{"num_hidden_layers": 12, "hidden_size": 256, "num_attention_heads": 4, "num_key_value_heads": 4, "head_dim": 64, "intermediate_size": 1024, "vocab_size": 2561, "hidden_act": "tanh_gelu", "norm": "layernorm", "norm_place": "pre", "norm_eps": 1e-05, "positions": "learned", "qk_norm": false, "attn_scale": 0.125, "bias": "all", "tie_word_embeddings": true, "parallel_block": false, "init": "uniform", "init_std_qkv": 0.0569, "init_std_o": 0.0569, "init_std_up": 0.0569, "init_std_down": 0.0, "optimizer": "muon_variant", "learning_rate": 0.00653, "lr_mult_o": 1.35, "beta1": 0.93, "lr_head": 0.00734, "max_grad_norm": 0.5, "warmup_steps": 200, "schedule": "wsd", "decay_fraction": 0.795, "decay_shape": "linear", "final_lr_fraction": 0.05, "batch_tokens": 65536, "max_seq_len": 384, "doc_mask": true, "z_loss": 1e-05, "train_tokens": 584100000, "max_steps": 8913, "dataset": "wikipedia_en"}
Each number is 128 + 24 x the weight over its row's rms, rounded and kept within 0 to 255. Layers, rows and columns count from 0. The size above them is the row's rms in percent of the matrix's.

# layer 3 MLP up, 1024x256, rms 0.0976, rows 224-276, columns 192-255
size [105 104 104 105 100 103 102 105 107 111 102 103  98 102  97 100 107 101 100  96  98  96  88  98  90 102 110  94 103  98 101 105  97 100  98  96  94  91  96  97 108 106  99  98 102  98 102  96 107  97  97  94 102]
[[138 127 157 120 146 130 140 119 156 110 147 132 121 142  88 112 123 172 138 133 168 114 126 176  99 109 142 136 109 119 111 134 136 101 141 156 140 130 143 102  66 161 111 116 152 160  88 113 146 127 106  94 121 121 146 117 143 134 129 146 107  88 109 127]
 [130 114 124 142  94 124  97 125 122 130 123 113 127 131 116 118 159  99 139 172 138 134 131 121 133 130 132 100 110 142  71 132 160 132 107 135 159 171 146  99 108 152 149 142 125  96 135 125 148 142 107  94  97 167 120 138 147 172 146 113 151 136 135 152]
 [145 134 138  96 115 128 140 140  98 118 134 113 110 158  80  70  82 120 123 164 134 127  88 178 105 157 124 126 180 153 154 112 119 112 178 130 123 164 142 129 107 103 127 132 105 165  98 170 130  94 149 167 105 127 122 110 125 109 109 132 163 112 128 139]
 [145 115 113 144  85 126 161 150 107  93 105 153  97 106 102 107 101 155 182 163 142  81 121 128 154 126 103 112 159 118 100  92 118  98  99 114 118  88 128 142 146 168 156 157 112 117 129 120 104 133 109 135 139 127 170 163 132 147 110 124 117 101  86 126]
 [105 115 156  84 144 128 174 201 169 131 169  88 112 118 131  68 105  99 107 107 124  85  68  98 157 161 124 182 110 122 143 143 137  95 128 126 144 112  89 133 150 100 148 140  83 106 117 141 179 121 155 146  82 145  95 150  82 128 117  89 110 112 152 151]
 [141  96 114 168 134 134 120 158  92  95 139 130 163 149  87  99 127 119 125 122 114  91 143 124 144 111 167 165  95 127 159 152 118 104 137 111 153 138 136 136 119 148 122 151 130 114 133 136 164 137 141  90 130  86  97 134 106 134 150 153 129 134 121 161]
 [117  90  89 104 112 132 100 157 141 156 139 107 124 129  86 157 117 104  97 111 108 146 105 148 138 127 113 158 136 149  94 148  95  84 120 152  92 132 105 106 167 123 161 113 123  90 131 122 141 147 104  79 153 143 136  94 148  77 101 148 127 128  93 114]
 [138 168 136 166  94 106 186 123 174 109 136  99  79 144 138 129 111 132 102  87 132 147 110 146 132 162 136 136 168 148 126 171 157 123 158 151 160 165 128 184 136 123 177 132 156 162 104 100 146 124 104 104 137 113  98 114 138 149 114 113 140 135 129  62]
 [177 132 147 116 120 185 126 139  55 128 137 122 109 122 115  92 124 101 158 109  83 126 114 129 139 145 160 142 128 140 101 133 135 138 136 102 134 117 146  99 126 107 117 105  99 162 117 150 113 108 147 128 125 166 149 140  94 119 168 100 123 105 151 107]
 [135 133 126 134 134 141 107 151 136 140 137  82 162 158  96 146 111 118 128 167 127 170 164 138 139 115  84 149 121 134 119 124 166 146 140 127  99 203 151 127 136  71 168 135 120  90 126 152 113  99 133  92 130 136 167  78 113 115 175 144 143  84 166  81]
 [156 146 101 140 123 102 132 144 120 123 127 111 129 167 113  91 118 170  90 100  75 112 115 148 147 142 101 153 138 114 145 126 123 125 109 117 161 129 160 126 143 130 102 128 152 126 113 122 138 131 137 158 126 138 139 149 108 151  96 131  94 121  96 142]
 [118 135  84 143 162 134 120  76 162 158 122 105 166 172 163 102 157 117 108 107 138 146 131 155 125 152 190 136 122 140 144 110  85 137 117 141 142 168  86 129 132 109 108 116 121 115 133 163 108 135 127 108 131 106 170 146 121 151 110 141 118 124 105 128]
 [140 127 114 157 116 128 149 101 130 152 105 148 102 151 142 119 123 139 128 100 137 109 122 128 129 147 149 117 147 131 142 149 105 126 125  82 163 162 113 161  83 142 127  97 137 138 113 177 116 115 131 138 176 101 162 116 134 137 165 160 131 135 162 132]
 [112  95 132 101 163 127 161 148 132 113 122 137 172 192  95  99 135 130 137  98 104 114 123  93 113 165 117 110 115 137 101 122 156 170 123 156 120 183 144 108 142 107 160  83 137 166  72 121  85 127 164 170 135 133 181 140  68  91 127 128 109 132 160 157]
 [129 149 148  53 129 136 135 139 141 132 144 116 105 164 110  85 101 118 157 128 112 134 137 101 102 139 122 140 139 114 162 154 116 124 119 133 128 132 141  99 132 127 148 117 131 122 138 113 116  96 151 105  90  87  91 149 159 117 120 126 119  98 155  84]
 [122 107 119 104  89 117 171 132 165  98 103 144 116 120 130 116 135 116 159 121 127 109 120 123 115 110 147  99  96 131 146 101  99 139 146 122 143 134 148 112 127 176 113 122  53 140 104 140 145  95 124  75 152 140 125  99 113 122 121 156 113  77  81 105]
 [125  99 161 143 104 139 147  81 175 100 151 121 172 103 141 122 138 146 100 149 141 125 138 117 148 134 110 144 116 122  98 148 134 141 110 149 163 114 129 120  99 105  84 133 129 114 132 105 107 134 158 173 126 155  99 153 112 141 140 133  80 118 128 130]
 [130 151 140 124 128 123 138  98  66 117 148 121  81 157 115 132 107 110 148 137  65 151 129 131 125  98 128 131  92 168 133 114 178  98 103 161  93 132 164  68 105 169 116 132  97 148 172 113  95  92 136 110 161 178 151 140 156  98 137 113 130 130 119  85]
 [140 174 156  89 129 121 122 111 108 181 119 146 113 120 112 109  90 121 104 154 124 119 130 145 116 130 106  91 163 150 159 106  79 162 139 143 130 113 141  79 100 139 143 107  86  99  78 147 118 157 135 127 129 164 129 138 162 102 139 157 110 103 137 191]
 [149 118 156 128 126 116 140 144 119 141 152 107 163 151  96 175 119 134 130 113 165 107  93 159 122 151 130 142 128 169 136 123  87 104  98 143 117 103 164 161 101  91 118 151 139 146 101 121 115 153 108 122 151 125 143 109 168 141 143 102 108 121 117 178]
 [129 107 109  94 144 113 135 121 158 134 165 134 124 144 139 105 101 108  95 176  84 124 114 104 106 119 129 147 134 146 139 120 127 121 148 144 118 118 136 147 147 124 149  83  81 108 124 160 146 134  91 199 139 142 101 161 148 122 118 129 125 127 160 131]
 [161 134 139 132 106 107 107 118 107 137 147 127 156 135 135  96 127 129 152 174 130 131 137 117  72 144 158 137  85 139  85 134 132 161 123 129 111 153  79 107 120 115 124 107 164 125 104 149 116 154  97 125 121 147 146 139 126 149 116 162 108 132 108 112]
 [124 183 134 134 132  98 115 137 159 153 111 147  90 110 117  85 142 118 142 121 122 147 119  93 164 120 117 168 131 101 113 112 134 184 129 149 176 152 126 131 157 123 166 115 160 178 110 154 111 139 131 101 127 157 111 108 124 114 151 133 118 138 147 106]
 [143 118 115 169 148 144 111 131 122 140 179 173 166 140 161 123 134 108 127 122 120 115 122 128 139 108 125 136 145 180 115  88 174 128 122 186 168 107 133 118 100 107  78 130 141 107 141  96 120 135  89 152  99 117 153 134 121  56 139 128 124 128 119  97]
 [105  98 123  94 115  98 167 145 159 131 144 136 184  88 175 106 137 162 116 143 123 130  60 124 131 117 127  99 128  91 118 103 124 150 172 103 111 138 172 150 113 123 103 157 160 143 174 173 128 165 146 103  92 158 114 140 150 152 132 112 134 174 135 107]
 [ 89 112 132 162 161 151 137 136 141 112 121 150 155 105 150 140 121 101 117 160 158 158 108 131  82 120 142 189 105 108 163 149 111  97 115 142 146  94 168 153 131 125 110 137 146 152 161 142 129 170 113 104 158 126 165 105 102 141 116  97 133 137 105 107]
 [149 124 129 173 111 142 134 156  98  65 152 133 126 137 119 152 130 133  97 133 138  96 149 117 143 112 155 183 127  74 144 161 151 106 161 128 125 107 154 116 155 162  94 113 126 100 101 188 110 148 105  94 134  98 139 128 141 136 114 118 114 121 132 151]
 [103 121 129  77 179  98 128 155 153 138 147 118 115 132 109  95 174 162 101 136 114 161 130 101  82 112 125 148 152  82 118 149 122 115 154 120 112 163 125 157 121 111  85 146 143 167 148 142 116 114 116 152 138 129 120 135 129 116 163 111 154 144 137  79]
 [120 118 150 129 125 139 158 132 146 142 167 136 120 111 160 120 134 131 112 154 144 107 156 104 132 142 103 112 123 128 128 125  97 160 147 139 150 145 113 146 177 127 120 118 117 109 134 115 122  75  86 144 117 110 117 147  97 129 140 158 124 144 111 126]
 [167 125 139 158  99 101 132 133  98  92 131  86 111 125  88 139 108 141 147  95 124 124  97  80 132 120  95 115 146 155 125 196 105 120  72 129 154  68 114  96 121  97 141 176 144 143 128  86  98 131 120 113 125 140 137 172 111 165 120  87 100 126 126 135]
 [ 93 130 125 140  70 135 154 101 120 142 130 169 104 167 109 172 185 110 128 125 160 116 131 128 161 136 117 143 117 118 156 106 116 124 106 114 150 166 142 177 154 127 130 125 132 130 115 142 141 162 139 133 167 150  79 126 120 162 162 135 140  91 159 152]
 [141 179 134 104 164 110 163  85  81 111 167 114 134 142 127 112 113 136 129 102 140 147 139 127 146 111 165  87 125 121  69 141 134  74 130 140 120  91 168 153 134 101 163 135 147 104 134 137 131 106 103 160 145 124 128 136 161 129 152 160 137 117 134 106]
 [158  92 139 109  96 102 143  98 165 144 140 145 124 134 146 140 117 149 171 104 118  71 146 125  91 134 143  75 140 138 119 120 149 132 107 107 117 143 118 119 141 144 150 111 107 128  99 147 107 104 164  98 152 183 119 147 181 105 115 191 127 127 133 163]
 [102  94  89 114 114 186 150 110 136 139 125 113 168 153 103 109 116 180 126 137  90  98 128 115 123 158 110 126 130 129 109 132 151 104 127 155 131 125 114  87 135 120 132  97 117 150 143 145 150 141 112 151 158 139 198 171 118  91 100 147 116 141 145 143]
 [100 127 119 130 130 117 159  92  98 157 131 127 152 156 118 137 170 142 146 144  84 141 111 136 138 104 111 122 161 136 109 142 153 138 136  90 139  87 116 150 122 151 123 148 119 155 121 124 136 131 128 127 117 114 114 167 144 127 140 132 122  63 132 109]
 [116 132 164  80  99 148 139 114  91 109 138 106 106 106 107 131 181 123 135 130 118 177 124  92 129 112 134 120  95 157 171 150 113 114 123 113 116 183 129 137 135 159 122 145 151 123 122 105 188 105 148  96 141 160 147  98 169 139 137 129 130 132 126 104]
 [146  94  96 166  95 102 128 180 119 102 124 141 166 169 109 126 122 136 144 101 135 147 136 135 107 142 115 107 140 153 123 154 158 121 137 150 157 116 142 111 129 139 136 119 105 165  99 124  99 116 128 147 116  94 111  97 133 146 114 135 170 134 162 137]
 [147 140 131 121  96  94 147  93 102 136 146 130  90 154 117 118 164 134 142 124 124 131 136 150 126 110  99 153 137 182 119 113 126 131 140 126 130 121 111 102 142 122 110 142 109 158 101 140 130 110 127 125 148 153 156 163 114 108 151 113 122 134 111  82]
 [110 109 142  88 133 126 139 128 115 124  81  88 118 102 108 150 167 111 101 133 121 121 162 110 152 140  76 118 125 126 138  94 128 155 117 127 133 164 110 151 101 100 152 136 121 103 117 107 130 132 161 148 121 155 128 120  99 151 122 120 138  99 159 174]
 [150 133 130 189 131 125 157 108 127 120 119 157 113  71  87 167 154 125  95  84 124 129 132 171 118 128  66 110 107 159 164 130 136  75 142 133 146 140 128 109 129 109 102 129 104 122 122 102  88 101 155 116 138 124 123 126 131 142 140 187 123 159  91 122]
 [121 130 130 130 136 126 115 168  95 112 144 112 133 131 129 136  90 125 141 144 142 123 130 148 124 130 155 109 143 132 116 121 134  89 135 143 119 125  93 113 142 132 126 140 144  84 100  74  76 109 121 125 158 130 153 137 111 136 159 151 144 138 122 158]
 [125 121 107  83 121 145 141 158 124 101 143  92  90 130 130  96 105 147 156 109 151  95 124 101 161 166 134 148 105 146 111 113 112 146 130 166 148 101 148 139 131 165 110 161 134 123 138  97 104 106 169 152 157 149 147 159 140 122 165 115 103 128  78 132]
 [143 171 115 128 147 141 139 165 132 104 132 151 178 117 103 161  93 100 109 127 136 153 108 111 107 141 111 154 152 148 121 144 131 107 103 168 101 161 127  96 138 122 102  91 146 115  88 168 167 137 125 135  93  95 105 170 134 104 110 136 114 116 159 123]
 [121 146 115 130 107 125 130  93 122 105 101  80 120 147 119 134 114 149 166 102  84  97 135 113 151 124 124  93 136 127 134 120 138 112 112 106 150  89 125 148 131 100 106 147 121 113 132  87 124 150 122 152 145 146 147  98 128 133 150 138  84 109 115 159]
 [144 100  73 107 116 124 137 114 117 138 126 121 104 130  95 125 122 135 165  86 118 107 114 137 150 138 153 139 146 144 153 137  95 132  67 125 108 133 126  92 126 201 150 165 103 106 102 129 139  96  99 131 116 163 142 141 111 107 110 132 141 110 154 103]
 [124 110  95 122 128 131 153 168 121 109 144 116 106 105 164 141 115 169 127 116 160  81 115 151 115 155  73 156 122 122 122 144 122 110 111 158 122 134 170 142  79 124 142 141 159 129 114 115 117 148 153 119 110 104  98  93 109 140 131 141 130 106 144 171]
 [156 135 133 138  97 180 116  84 135 123 143 139 171 157 124 157 137 164 111 153  99 114 156  96 114 135 119 133 124 104 123 145 137 203 114 138 137 123 139  76 146 128 119 147 110 116 107 159 143 131 152 154 131  71 119 108 109 141 133 126 147 114 160 113]
 [ 96 133 137 134 181 138 138 116 135  90 170 115 147 146 139 139  97 117 122 115 100 143 118  83 126 116 122 160 121 117 145 138 160 133 134 108 122 106 107 113 114 107 143 140 135 133 124 115 101 115 161 134 153  97 139 111 147 170 115 127 155 113  96 142]
 [142 144 164 132 149 139 172 133 137  87  98 119 125 171 109  84 141 155 125 159 109 153 126 142 113 128 140 107 136 114 169 117  69  74 132 132 145 140  90 126 153 170  83 106 155 127 154 153 145 108 121 137 117 156  89  71 158 113 120 127  92 142 107 102]
 [102 122 130 142 120  88 120  54 139 120 111 124 140 131 149 118 123 107 141 161 129 116 159 159 105 134 143 153 107 110 121 136 116 151 144 146 105 151 124 155 122 125  88 126 108 144 119 119 150 124 139 207 134  66 117 119 128 102 144 120 112 133 103 147]
 [134 147 126 152 146 124 131 112  90 104  81 114 124 130 140 152 145  83 124 111 120 108 135 117 155  90 136 117 117  99 150 115 165 134  99 110 182 117 118 113 133 149 150 158 119 147 137 152 104  92 130 120 125 120 112 169 101 123 120 171 135 178 132 138]
 [142 108 118 148  86 151  95 102  96 121 121 149 118  94 118 110 113 138 140 144 141 124 120 155  84 170  91 103 134 140 124 143 142  72 129 140 124 109 107 160 104 110 170 102 144 121  97 123 110 188 148  80  94 159 123 167 107 160 120 148 105 145 120 140]
 [139 135 124 148 138 145 111 136  84 116 102 158 132 147 147 108 126 141 119 129 145 111 116 113 111 119 146 145 116 145 147 142 135 139 115 134 121 136 149  89  79 170 135 101  85 121 166 185 122 102 168 116 106 126 120 104 107  90 163 124 113  85 146 128]]
# layer 3 MLP down (transposed), 1024x256, rms 0.0241, rows 224-275, columns 192-255
size [106 105 104 104 103  93 102 107 107 116 107 100  97 113  98  95  98 105  99  90 102  98 108  94  91 100 102  96 104  98 101 103  97 100 103  95  95  93  95 102 103 102  98  97 106  95 102  96 103  98 100  87]
[[107  97  85 114 122 131 120 104 175 166 154 116 154  86 124 140 105  88 164 139 122 169 143 102 149 141 144 110 127 142  79  88 118 117 145 113 117  91 108 153 138 127 124 130 114 106 149 117 100 118 122 127 137 123 110 107 146 193 125 120 113 132 101 153]
 [114 131 114 128 159  91 139 127 152 137 187 171  91 103 114 111 125 136 138 119 117 147 137 137 132 144 118 113 131 152 106 125 121 104 139 118 106 109 151 112 154 148 154  80 143 137 140 173  96 111 145 160 134 144  81 150 149 126 112 164 121 176 133 133]
 [ 84 122  97 155 124 102 137 147 106  83 163 148 128  78 137 112 119 125 145 120 120 174 144 111 145 138 133 145 118 133  84 124 137 156 157 123 132 101  96 129 101 112 138 119 143 106  96  89 146 152 129 119 154 161  95 151 144 172 161  96 169 167 142 175]
 [122 144  85  95  78 169 138  92 121 170 142 134 150 116 151 120 152 132 172 146  68 125  90 114  77 129 139 109  82 115 136 167 109 125 162 173 106 112  83 175 150  84 162 112  99 104 143 151 102 101 178 127 154 104 143  90 174 124 144  99 116 146 113 117]
 [135 118  93 124 128 123 116 133 146 129  92 108 127 147 112 180 122 147 120 109 122 152 119 109 135 127 145  57 131 105 144 139  94 112 128 142 129 140 135 133 125 147 176 112 155 121 155 128 111 123 107 147 170 134 107 156 151 180  83 130 112 147  91 154]
 [120 169  96 146 100 139 140 118 129 117 168 103 118 121 128 128 122 134 136 148 141 130 118 116 127 137 120  96 137 117  93 142 129 129 170  88 120 115 121 112 142 119 101 120  96 179  92  99 118 147 126  57 121 111 134 189 106 127 137 121 119 164  98 114]
 [138 136 136 121 139 145 123 157 118 134 114  93 125 171 113 104 120 113 132 151 142 132 141 135 103 144 126 145 136 142 159 123 110 115 152  83 131 113 165 128 100 123  73 111 123  98  85 130 140 126 155 142 132 116 178 148 115 173 124 136 137 103  97 138]
 [143 103 132 112 142 109 132 117 137 146 130 133 111 111 185 126 141 103 168 122 135 147  97 148 160 140 173 155 125 133 134 107 104 123 124  94 127 119 133 117 138 131 114 143 154 105 130 112 158 118 108 136 141 117 136 164 130  94 107 161 133 164 119 112]
 [137 116  94 123 125  98 131 149 131  94  94 120 112  97 145 114 153 123 106 126  67 150 127 105 128 179 105 143 119 145 122 137 159 128  89 128 145 100 147  96 157  99 155 113 122 139 154 141 159 154 151 122  87 125 144  60 131 132 113 128 132 152 128 144]
 [130 124  63 125 145 138  62 125 121 121  82 126 161 154 141 107 150 133 156  79 147 164 162 129 125 112 134 158 197 108 115 133 152 166 125 134 139 133 142 114 120 169  70 106 108  96 113 160 100 135 139 145 144  93 124 140 107 128 162 118 116 177 154 140]
 [104 119 168 139 158 143 137 154 112 144 130 144  81 167 146 175 137 141  98 117 114 119 149 146 160 153 155 132 121 131 119 122 144 170 123 124 143  90 147  74  82 107 125 122 114  99 149 131 112  98 132 112  73 114 124 125  87  93 129 129 116 175 164 126]
 [128 157 138  96 108 101 135 136 112 162 126 130  98 109 170 159 133 140 120 141  95 153 160  84 122  97  97 116 138 149 134 154 130 152 129 121 167 145 129 109  97 102 102 147 110 146 175 130  97 142 166 101 124 110 109 128 121 125  83 128 124 118 151 135]
 [118 141 113  97 143 127 102 114  78 143 110 115 145 184 167 114 126 112 144 171  89 164 137 104 150 115 111 101  98 119 129 115 146 152 151 159 111  88 113 132 164 135 125 113  75 112 175 137  80 107 127 139 114 136 115 131 120 103  95 118 156 128 167 141]
 [116  94 153 137 118  94 126 136 191 110 145 165 121 143 129 167 104 112 169 149 118 132 120 177 114 145 135 119 126 160 140 111 142 145 142 152 152 162 155 129 128  87  91 160 123 167 158 136 185 102  90 160 118 169 114 110 106 126 162 152 121 152 193 102]
 [110 125 112 134 130 126 105 107 149 114 113 142 134 104 113 124 110 158 124 126 169 137 128 179 105 110 119 139 136 137 104 140  88 134 102 118 141  95 142 108 110 139 181 101 169 150 129 146 104 115 104 107 117 125 114 160 111 171 148 100 157  97 159 188]
 [108 144 133 162 128 135 122 151 104 123 168 154 123 107 103 117 120 140 129  94 117 150  92 129 102 147 113  87 132 176 144 122 124 127 143 125  93 127 164 135 112 145 124  79 156 137 164 142 120 140 109 100 133 145 138 157 157 109 101  91 153 147  79 133]
 [105  82  99 166 121 101 133 176  86 143 107 168  84 125  64 150 120 111  89 138  98 165 136 108 129  51 155 117 113  81 163 107 143 152 127 131 110 175 128 128 136 168 139 116 132 136 152 105 113 128  91  90 156 157  93 113 125  67 104 122 124 123 132 119]
 [109 157 117 151 117  81 111 114  98 142 103 144 120 144 108 126 114 119 132 152 121 163 108 153 126 148 168 106 134 148 121 137 138 119 136 136 140 117  74 143 129 110 124  99 165 171 110 153 160 195 146 128 150 129 128 104 132 152 123 100 153 143  70 116]
 [161 145 107 137 107  99 106 139 165 126 133  84 109 143 110 152 118 113 149 106 118  99 153 118 119 137 130 161  98 142 121 132 148 139 133 120 124 120 100 127 110  70 161 129 148 107 133 132 180 143 133 121 131 151 154 169 104  88 135 125 148 144 140  87]
 [114 170 126 147 109 120 102 137 143 147 108 142 105 139 152  66 150 163 130 140 115 100 124 128 133 121 110 135 138  93 116 114 153 144 189 100 203 149 176 145 153 121 106 144 108 122 145 142 143 131 162 135 129 126 148 127 114 146 165 106 149 117 101  85]
 [121 123 119 117 139 143 148  88 149 136 117  98 122 152 140 112  91 171 141 159 147 137 116 103 146 172 117 117 136 120 134 179 126 173  93 126  94 120 139 131 107 113 173 106 166 130 157 121 136 149 159 147 118 137  97 134 164 100 106 123 144 100 104 167]
 [ 77  82 161 135 139 141 168 111 154 146 131 145 134 106 103 149 120 168 125  81 133 174 159 112 166 131 141 107 151 121 130 118 158 106 127 110 153 158 112  87 139 161 144 143 154 141 134 100  68  89 158 141 140 101 136 130 100  88 163  76 132 124 163 143]
 [123  88 118  97 139 145 137  92 104 124 139 139 151 139 141 185 129 124 140 110 147 102 144 149 123 174 132 107 151 150 107 120 141  93 172 132 121 100 136 128 109 133 113 142 109 113 130  99 155  98 115 140  87  99 132 123 138 137 144 142 134  86 152 108]
 [117 168 160 105 138 118 150 110  95  77 115 176 171 126  98 133 163  85 132 141  94 124 126 139 116  98 130 106 119  89 119 137 139 128  75 117 168 105 112 141 108 142 159 153 174 120 148 132 127 117  98 154 143 169 106 147 109 156 123 130 136 114  88 148]
 [115 104 108 152 144 126 158 175 103 146 120 101 127 190  93 125 139 119 140 119 144 123 134 146 111 101 118 132 144 117  97 125 134 124  91 118 126 141 138 134 136 123 146 130  88 151 158  95 153 143  83 131 183 128 132 119 146 112 124 123 105  96 130 132]
 [125 126 120 129 138  65 129 133 124 144 130 167  98 119 131 127  97 117 164 109  88 117  97 109 126 159 119 127 118 120 102 124 126 163 176 106 151 119 101  92  99 148 157 120 117 161 113 115 126 157 147 160 120 136 145 120 146 132 114 134 134 116 145 154]
 [ 93 151 116 134 126  91 168 159 119 116 145  90 150  97 122  81 129 134 112 108 133 154 100 134  85 100 137 132  65 129 140  79 122 154 142 142 137 138 145 135 160 130 125 109 129 146 166 112 129 138  96 170  75 118 103 155 113  80 123 138 132 160  93 169]
 [126 161 155 132 122 122 127 122 101 123 142 122 102 122  89 200 134 139  75 143  91 125 111 149 119 117 161 133 141 147 143 147 122 141 145 123 123 105 171 137 167 136 167 117 174 148 101 126 117 165 138 136 111  96 137 129 122 125 122 132 101 144 109  82]
 [ 96 112 119 118 149 131 133  92 145  97 114 150 116 139 121 110 100 114 129 106 112 122 194 103 125 146 132 120 124 127 129  99 159 145 140 144 128 137 107 153 137 143 139 120 111 120 123 158 157 167 139 147 131 136 127 135 117 127 178 170 118 122 144 102]
 [150 117 135 128 129 102 129  90 130 132 154 135 162  89  96 147 107 131 132  81 139 132 165 140  98 107 123 125 125 100 126 119 144 166 132 109 112 118 100 141 112 108 173 131 137 100 120 112 122 177  65 123 151 120 115 144 176 104 154  98 144 110 151 153]
 [148 138 121 107 112 120 184 123 127 146 152 123 149 149 149 120 111 127  99 172 148 146 124 129  80 101 109 100 105 108 115 109 101 161 104 134  81  99 107 167 145 104 104  79 125 185 175 107 116 135 137 143 112 155 109 132 110 124 101 119 125 155 101 121]
 [163 140 129 150 122 153  77  93 127 153 121  94 145 131 111 151  87 100 188 136 146 120 157 142 147 125 162 130 118  99 153 185 147 151 110 103 139 117 124 161 140 111 135  98 148 173 165 120 126 125 120 109 221 130 131 150 118 157 122  90  91 162  95 112]
 [133 128 143 129 132  91 132 153 166 142 101 108 143 112  94 107 148 124 117 118 137 191 111 116 173 125 106 148 100 118 130 137 134 147 145 141 135 158 137 132 126 107 156  70 150 103 129 135 145 159  97 133 118 130  82 135  72 143 142 154 131 122 147 129]
 [166 148 111 132 107 114 119 113  95 169 141 117 132 101 188  83 161 154 113 190  99 160  92 112 100 103 150 141 114 158 137 131 125 108 168 135 109  84 125  71 114 146 155 139 145 148 102 158 124 150 143 165 162 146 107 116 114 133 138 107 149 140 138  90]
 [188 125 157 127 154 156 140 126 132  97 145 118 109 138 142  97 128 113 119 163 133 112 106 136 152 128 162 172 142  99 128 140 159 143 141 129 164 126 109 122 123 130 146 101 137 120 145 149 130 115 141 167 153 165 127 117 154 127 146 141 116 119 157 147]
 [100 135 144 155 153 127 142 159 108 146  78 154 164 156 136 143  69 161  66  82 140 110 103 120  91 133 144 130 121 143 123 108 111 113 143 170 145  83 161 135 103 118 119 136 123 155 128 169 126 156  83 127 143 132 132 150  91 108 140 108 110 128  98 143]
 [128  86 164 119 116 118  56 112 119 179 108 135 152 117 172 104  91 150 131 134 139 117 125 147 101 135 145 145 145 101 175 115 127 145 151 138 132 122  81 100 115  99 152 118 135  86 134 123 135 136 128 100 122 147 145 134  83 143 117 143 135 158 151 126]
 [ 83 131  85 153 121 123  89 176 123 123 107  99 163  79 120 136 111 122 125 144 132  96  48 112 127 105 117 114 130 109  83 116 165  96 141  89 107 145 144 121 109 116 146 126 132 127 140 120 128 135 141 101 109 128 100 142 147 100 123 162 141  95 138 128]
 [104 117 178 150 144 138 104 136 104 127 131 137  90 108 112 130 118 159 126 140 161 151 132 158 106  86 122 128 109 108 152 122 145  78 131 145 140 135 191 131  92 142 149 136 117  93 147 138 109 134  91 130 140  95 158 127 167 122 127 141 154 135  94 145]
 [117 118 154  85 142 163 134  97  97 114  90 185 101 189 158 157 105 142 132 153 146 106  88 121 111 111 181 136 145 108 151 116 131 164 112 135 117 158 145 129 137 119 132 101 141 128 111 151 105 145 117 174 140  92  93 104  88 106 152 123 130 122 159 127]
 [133 110  96 181  94  95 101 135 166 115 181 189 139 116 120  87 142 174  62  95 129 101 144  94 170 154 127 127 100 129  93 162 123 157 136 160 104 112 117 145  96 126 128 137 168 124 157 118 132 140 122 146 133 144 123 121  86 110 171 116 134 139 161 153]
 [110 112 137 136 118 128 109  76  50 152 160 101 141 120 102 161 121 153 102 134 112 130 122 112 131 135 183  98 140 157 142 131 124  88 125 150  94 165 125 132 122 118 136 165 145 131 106 126  81 121  90 147  97 156 134 106 168 129  99 148 123 135 110 106]
 [156 113 116 111 148 135 131 106 149 126  89 101 129 139 155 144 105 111 126 163 149 103 108 138 115 118  75  95 150 111 155 145 128  86  75 172 109 140 110 119 126 138 160 104 117 142 161 144 161 115 113 133 157 117  90 115 134 147 106 159 162 113 109 133]
 [170 129 163 101 128 107 121  85 149 146 129 101 155 112 126 186  98 163 159 180 114 131  93 136 143 121 184 149 154 112 142 144 151 144 107  95 168 114 162 104 125 133 130 143 154 149 136 133 136 128 120  91 159 127 109  87 145 168 153 123 118 145 126 140]
 [155 130 149 116 139 151  99 127  84 139  79 149 139 179 132 155 133 104 121 142 149 144  93 102 112 145 106 114 139  98  96 113 130 135  97 111 151  92 130 120  92 147  85 163 109 136 135 143 158 156 132 113 160  92 102 127 107 124 150  92 124 138 111 114]
 [154 105 139 130 163 114 114 119 134 166  96 146 114  92 115 128 182 137 134 152  94 117  98 127 110 104 157 126 137 101 185  93  91  91 105 101 120 109 132 117 135 145 157 104 153 102 140 122 156 118 133 132  89 126 131 174 101  82 162 103 116 164 167 122]
 [139 150 132 121 119  67 148 183 123 102 130 118 127  99 111 119  83 102  92 147 103 158 138  93  88 166 110 152 119 185 131  65 106 138 133 145 117 129 150 140 115 156 135  93 120 123 195 101 105 164  78 113 110 145 122 159 126 123 119 131 141 143 139 128]
 [118 100 131 119 116 128 132 167  99 138 148 118 143 112 102 146 173 145  56 135 137 159 109 113 108 128  88 139 146 161 111 162 110 115 147 125 168 124 187 118 106 177 131 160 107 137 101 130 132 120 120 104 113 140 156 152 110 125 131 108 111 139 163 113]
 [137 122 132 135 155 128 142 134 134 102 125 127  93 118 151 100 122  89 141 123 149 125 108 133 161 133 144 133 108 145  96 146 112 136 149 145 131 108 128 145 145 102 154 105  68 153  97 109 126 105  83 139 132 128 152 127 148  85  90 173 116  94 138 149]
 [126 136 177 154  89 148 112 158  92 101 162 168 142 113 134 107 122 133 128  86 143 167 108 121 135 137 135 102 138 139  91 110  86  91  81 141  94 147 116 145 121  92 134 143 124 145 146 123 129 114 126 112 145 191 133 119 153 153 131 130 125  98 114 123]
 [117 156 145 108 108 133 136 172  97 125 166 164 145 162 112 120 130 191 157 158 120 117 124 108 123 124 124 166  81 128 146 160 102 159 164 144 126 142 107 152 146 128 120 163 155 102 135 154 121 134 142 105 131 125 165 109 119 115 130 132 136 130 135 128]
 [115 153 120 115 152 142 172 122 165 112 156 163  91 109 153 155 127 159 149  85 136 133 120 150 152 147 101 129  96 135 123  79 137 180 124 149 108 169 167 152 146 119  79 108 142 119 126 143 100 130 179 112 141  72 114 125 141 138 103 141 130 114 141 118]]